python train.py --head_dim=64 --qk_norm=false --attn_scale=0.125 --seq_len=1024
Each number is 500 + 40 x the weight over the matrix's rms, rounded and kept within 0 to 999. Layers, rows and columns count from 0. Numbers have three digits each.

# layer 3 MLP up, 1024x512, rms 0.0255, rows 353-403, columns 384-511
500500554487535484447487545481491455500509480480530485578519474484507489544462626491550535482521533508471517478549506523485534452443468539512497511477534489516513490498518501494556435511509530484576510487498538487500519529506484537486499489521482532517486454499462513499475525525521476546490500523529469519513519481470480481497519511609518506500471524483521471501505551536513510488501
440452533487495518526489512437561443570482372526567573574467506493503519469386482427457556480487492464454605538537452466477459498480455513501499468488471479577547547547485541479490478604398471492511559480459623503509499525452560534591515379466488494430536456416524507455477440550492517470488494575552522436523562531410429489498512453507414461565469572533552546506497496505542513483436
493418523549515517444515498515479452520524499514444471529477503495507486459489562435491542460486574471518516508548550428476514508448467483543404559498491502497508474567508483436533435514491517459552474498577497460516565507514530546495520502521430531499496491501499612533493433540476463517479544490519483466427490445478580430546541514576476544438559451557522534433486512525556489535486
511472544484467499498484491471418524537417503517542505420525500600529494481473461503517476507494510544562561515521440539566415582547461478416526528534432415512509486510503469541479522490524513471496422507503513475482513540540478443477480570513503560538544500449555499543450518494467416482458532519553517441569527533513490514502535461431478462503505500540547550524505523527535519451544
488466424477520415538466562515437494488496506512520494529536475532448517556487462460499458451452523444519517517496493514467441554464449545446456548447444550477459502552470545472458461509530466454514495522491554476494454523505547458546496512444525533501565507485535480511544515500479480485521504505504506419549542510440496566509540366502510481559517557514568472410516487426524528392515
614506568548513545499526486526506489474468478493543536485458531548589496547514480475508496528513553581425481433587524525534457482455560479484456459412504558500474483500503476492502482431431550481505567501559458467451481506488546506456483501427550471479611559475475470465545493520524469457440518498487521547593500522455529448455561501487541480542506534525588490454475507503478507573554
537472518607499505515481508430507475486536508551522497421541514535447454496473456502543471533476529453474555598527470531440539471509437564539523492541489470514492496507516526476534482449419523562421486511455509534456417456523454532478467514487522531521492492512425513473527452472519563525527460516521526530568521492497447488418493448482456516472536480456589513522527509513515535432441
516534521504463523447549507571437547491469533479499450526481474548488457539450551544472516564472526501508468470589453487655426488455491411443571519495467471574490496523505499449438533502434588476518550495515475544497493512494529511468456514432537519492459555550491438510528524525544507565480560523490504519538464509466486427557526559547463510556553435392501505481473506438467468416553
528513448513537518449504511465524479525464473471478515513564492462477470468477484446468516519462473481533438512514438470497512527489508453481493525520533489487513471579501499533496516525437545518499563491480494594497517541456421483538511564434459574504507553506495543489493551475484530509504479515501517477485540451480483482476520511502595559506488567470434483513505547449451498436519
549519526516442428452443592518499580474489535627496542391462503530475462529435457514465456485469528495505528535524511530506477474529438497452490502473538495537452529559559551513490517428531504464442558508451508427543521469494522492535499518497519497447469508446521536586443540535531516506418466455541472535563498555522521481508496431516557511508524484510549494547513542529488531453514
542525536554435510486562581469509463533466545472478574473527459543529473458457516543437508568465523492506460539467482482569471490491523527493525472474491488560414472553534507494507489435423515446476510554439463542502606541522473506477521516431517498481509450419452492475547554510581550487466561577400549464457466444493486518430563541441539521464521484487494452557456516505501528364453
544438551509501518483478513497490534567409563589578500569481474537544541522496501534515510572404559448495524478498505422484484464516518512454564463439465395470556497517533496450475491426451608359510515554523630539505505434517494539496466433470426420605505470558407555535581507527605506458348437550473556427500443440387492475523544513542493510505530555465510444449443593502607526484464
477449497498511504484453482515521525521571528527543477552499548518493530523513448495510527473526510510469500521555469460506434527421492470517509525501468490479488498451446555508473526566520503474550450496509571524523460499504527505523453484530467485586469477488479491484518502493499479469497501519471483524477449532465519497499534469509539471529482485541532497460488517572478493495502
460475566491520535431505524455483568484500512557519454523571522531454501512494449522487488479451500541453486488531477476482494500489497498484526570510532545480430486505420520540498510521532528504510475510489504517491515532514447448547456510521476470541453503487511460504519497476508579495459472515520448500538440535426584492518473479484498482482455561456517513467539600555525500493469
541565464517471557454515499442556524536483541539445542432485509461471477432383467535464454460504515466446499486492531376489394578499458452517434505529508440507426481517503493552489544543477558532471496524546482499528519499534510498524477424517492546508429506529450475492536584497539562509482526463443513546457493458460473532486557511488550438576452482523472551489482494472452540518458
541490492582507562533466476382513451474518534484486522458456489473549499483381499532531427501471651522506504461538494529501526481482505559511509535538501549497458516516535496488485470487545500513521530477516480550497426545477562448555507510475473463492458519531484553500515515512544454473496483519480435459516458508568445498470553497475464447490458450416484533486483515530537534509474
505515517545491529481499513454543538422481452466525504442488484566532560416467506483497499492481555536490489553551438500496489490489443521462503483456490545479508497502531489576469546540466511502458494513451472473465494504495482495499518519517529515489529466444445485490448518518562541571519492513531526539528506529519527592477512471478446490555469516522436507514506524431519496467489
444551477532436494467493445475508518457491515554470428516554489485526549478505509519501486507450558471498483545581478527418488441486494464490503551512565535541472484486523512456482496462516601484502405478483550516501439528465580497556525464462487415583503456415465560518420501467571515496568499476525411534534478513492524528499504447533577544474464497529502507463473513453551475569431
498526456524501516489461437462452500516592528464481480523503586556508487537486555486559469489483527522532534472477423540490496493515495527520543561518485506506514455520547454520456440478540529523487444558543456579440476538503487450491486482464516536555542504491507518528526525533494481488463494518506543511479508415475539474467565445498505423535533484564509534466517457517491491455534
514474603608555553445538532472484501534544493582426525464554503480452489514503537542536406487508553469387601451458516545523529498505505492536505475409424447451484503503512522455465516445480466438535528539476480468460456534506487509537452476552498488487488536447561597556411628541512538562438482434497524524471523526410548439492458529523509514542484437475440544468465485549471477527567
527529495521482492427537496540518452531473467475492485535533499526449499535511433577449614521534550510488504429532457449536476567482494505473449531550510467563591496515560507434525533479483557464409473494470515489456470500453506453511540522500472456506468533507506475532504456482478488443478478483462505462481551536497488489520492476494486501527513532509540525465480516492548479534538
463523455425474536558458502477476531472521507559525487436523482528561498452427516520525531493459537462545465530496436533574466474557504470436483517428463591510472474475483522589434521447550492541519500453528460544493499533491488466518525533426527563548576569519492443520481518582578460471488478478475547527491540482486438550518486475468426489566464554539488493454587479551465520508526
510475475486506496451452445506524506504488543518520433557537512489508519480485472505463506433509456485603483485533496495505481481486460529442535477512549446502509520489493528450503532609518492498497449475452553506512470494487521517562512505537471474521479494501455503518502532502568520484505503443498505501508494478455526490502487511609519512486490509562499496464484561486556505475485
435489507452515446495543476550498574493462522521512472540474491513472451516458544446456535409457557479566491526557538526442533511453486510483480457501537469500533505580492476432517455451515418441546576522531537570499409500441460498518485441405444511499472475448515530493510532498557474544497475507440514491571561417415527469532488464540476516460480469446535575432429511460514502488479
498432482523550448494452510491520491445530504548478482481485508535541591516476431517555524523475457532453507482520565478523442573544480557469479603508477506492459507525549498520502510417404526404440479525412465510497488537495497509568533510491455538461521550535490614517497478547448494499481536504445544475447492502532447460496559464528556488535479609503495469535504490514596489466445
541487593458490550486524513465489487480534499496480482570481515483536446562462484485448444531520503534507502485487480511523522518464464550442487531547510514521468480544586511537515525505476480495499506491513474480549498523508524471545488507512502504424519524520490523484470501519500534550485484522537525525503539534546503433492529514516496485537511524501557475533524510562499513402486
433447500466467510491490472465485498502450530482467543487503524510488464445499510579456510532450602528519509509545508514524472473466547479555541559505483457537485465472449497457467560508402539491473489501463542531526445540504528499516470493508484481450509503430462592449501489457499471517473479560490461502543529455486540460422515467518490552511553546420472571485464506407523502583461
557502486580508497503514449485475500521515510550414488498510564498515409499521451567548503552499585493477528449514492581530559476513514520547475494506498502558475487445507538387445485497481491545457511568529488425493520441544474529460529470455548480526489442516443505469528496438505501486505527445456480536501460499418485537491493467505570486523425448584510498502463517470489486523571
483488481493510418462479490471526485533465471507478462514542460515513508455508434500512511447510525516475487455485532508493482493430518526485540541481560489508499504494560508482502474437551467478480531417437561511524474479517540565492496544491512499507512430518514542550472486492527537502485447463475483497503522491512492479480540495527513520483520511561533493488467518469502499512512
513505611482483508483461517507489450546478510490485518407465493516502428500486448485464480489551560466486568470493478508476491493440471531506507502502516530513553501453529479537432518497490470400546553519478440542550546502495541538486518535428549549451462533492485498473495495540554540498545548542445554521572522459557491517465479472518449490504480530510455413469500511439540493515500
510500487471498543522510509530522543491531416527470487449469489470513481555506432503519500500501467541499485549504497490525462489543514498484491520480455587474525488504535476540548548424527542540568512424502490486510472494496533437506474509520584471455548585505560509504466561564507438565434486563528485538459522510498431488504561475491469483528480484519526425492514488470491510517561
525520456505531529512436511509509506539489582514512495507489449491503427440538459471494506515467491444537499543490452521547497522506501548530520497478548484518454510537478516430505551547525503494491523556579527467480553531517419472499503548480462472585518529466485471488517474528587508463466548496481496481514485535476507516517470470497545475496485507508496496445480552508484500482443
521506593568521558553537518450468462519497434483447574423501505522495491485501438496590526508487515505464502530492476566501516495519511550519463506473498565489455525533498490555524547504433525495490515593525509562496593517488464434562470476510562463468556551489456522480458545507532463517513498560533507483492489549507522527500446460472480502568471532492479487533547507552536495508526
532474527446491528517494546543517522492482498537491554463445477512496461468479484483485436581461473438503492525501478509574469453498495510497495478490497494531498474552533528451496457468456556546484503579463456472559535538493534512487541513487504499524491577484478526515516491515484489561501439518534549479512511528475458478491505530504463521508516513484502500483572547450554514439460
517480559545564510510555513505521518444549499515548485471447487537523519521466558583509484517511454504491545486484488488532524496532495533427504463499445447461523493491536488461555528562559456467443423571509514440512507495473426496466527529554496572498543462500458503510520534535468466457512541524515536593510493438503476472474552451529485504555448558496489453506494530491409513402474
458491506593425549448470544504466507578476546551441437456543518532517528439495461457443423486515450519511500521481533455410542523465502482500498523474530594555555528556563503513502355515505569494486517514461470464540527462508452462463440527424500484516505547479456507496559481550475440473444451486537542520540480488511495462454584504523509492464448536424521555515470489472552501453472
539550576576566540489540398505493604451495504516534440590569513534532500477469470526581508514498533532536477497557474502459510500561509530465538515492513477453492485593581482563367476465488527563472513593485495468462519516471554516492469544428541544458542511446548436513426557477628498518534458515506511600533518443409547424518474503515568503487499435527468551499447524519521489517436
476457477532497511413404476499496455474492510449473455507562478558551538483480471552469470453434511509480518559512422492526447558432574483535535517474597521498494506495493525525476486511532543501435463532480467554487466546503478504526448529539470521532454525467486464465488525448584490513533523433579434498511528466561538513447528539527487493517511487466547491458504567441480546537416
503434459606498449417430413557505443551649549476514464486509496488539500512463512465489467491491557469453526492534478544528486502475468534582442550494488482539449530507507487545476496542510546550419540530494481579475503525505559551519466567520472524491436417541450531508513503495512467498546524451488451441477440506558495411409526552504530470507414513502497472411477504458495475446542
503406503514453475517475500435404533484447497497452502509512483492492568527481489435485451527478550455542588547572522483496490518504468526512550596490530515506532503493536512484566527516474559508476589513464490482527458531490560581567510520490584508497552502519478552504497489500509472494520573478473561469495460555470525466480492523522397500480458590498502456427474512514508481533471
489465494481526533480465483539532548490514514515419529510409519486523482406487555408477456520490478492532504523535428536516466509447511482472560506514480504528465468541498528531506499481509507490514471480520536553501496530495497543497420567442451473517564469494434527526484469487511493510494490557478443464467466537495531474506545528540443496417505519515532539452545512468494511478428
456468524538561539486525527504450473527541507480514491453549559524439517481510478581570460530445505466501457457417459544477513503469472493429514537489518531559510499575565476401533600482480480468547448552568506535478484521476479458554498538505543611508478560430514460513506540495536497583459508542450549460498521580519435513484506545479495544488459504532460490499434525552553481395505
478473487472468497434482393512445520518535559517468440489484556574498500467530410475480448476490479538538520517499469498519453488528508476445530536507532476526472490521465549485497554528539483544507495530511540478539538479515521443526536523498517461463435529540488479485536505449471495492519567451488506493483460492501495524505489456506508497502575517473530525508492522476522574485499
552501524455493484512550450479541504481543496525548565500520532497498586427433432534515531441571480474527537547503465502490418483513510410470478529476492539536476466459447531536455496485471490479559409474468519480481501512490559462503514481476543458541593615472540542494472526454545496464514518518496614525489432509479490473570578488485431491459521480554524502486497479547604463529540
441514492489482417395481488468564584564601478534588383590515552445504501517481490495465538516426504461527514454482443469491472486445456492493507524476528536511480498546546524488479472489433509477528501460577464495508421524490564434469435447443490496537479471576515509512600434446491472442426476556461550483466462502397502499469504485499533462473514490502555500468509522403454476472483
482455538407511494499461433462502503523523447550538511530528572490501550555443414489455477478506537522469531493539485484523503451419533454426491528506467531495558460493491476527490520526486515527597467505517467507471419496478506521537473480486507518413525513467512535513426520504468481440500457480469448535505572495500494544477503520603504516516515547471514503466512552503535488498553
502462535435577511501417526527505495509536468473627551535510477456564479520482506531474450528482514589536518545413473503510521499455457404478473426477501559536530480544511487522583438386526564450377444494537448482535440603536456524529485478526508503505557525497451453491476547521472496497429517513580507555545467523552575521534435508514486528534535485431473570499437504566417510486407
492495560469433478466538487507481532536487441551536493577521550476458550470506517494426540498497489517531526481546444557524526486542501489425531446485503461513462459529514455558499510501466536538510478500497496499518552575463516497499495466470531410525462475430511475491517491527467427504490513581502536477466568498424464533491438494442477496525501481533505528534527513453531502478526
476495486500487511461491473408494561474540544495492522461527500466511444519462475570454524497457531489554549517560489588517498474443485506432521484460505521544511487545484506517445557533514502454473497498493497554508478566482471512517487519517467511447434446482543469522538532544462455546504504488519466464512446459526484451453470488559557502496409503505461416461406508466485468516468
521460502504512520529422410451384432540535407497463554555471541458458509554475459583483493490522529440501523557552427541441507501495503483521570544489486523529411518578473512517453507511462496507461531452499478534519482489554556478585563481530424528501488529524512463534487561470551481411547492565395465450490524475481483477471457515514543482489444457483539469492495529492509480518546
442531474475493510500521473543483526489489435543446512507440492514514404433458492536442419542537579490450495451484484542433460501545581545510513466418491483561428522579523482449533488524478520494477531485445468522501482558497523581553517522552436526479471425438518563508522567500496461527529487544458389513501482537525475553446528456552459484501470378463581494491474506460506518541505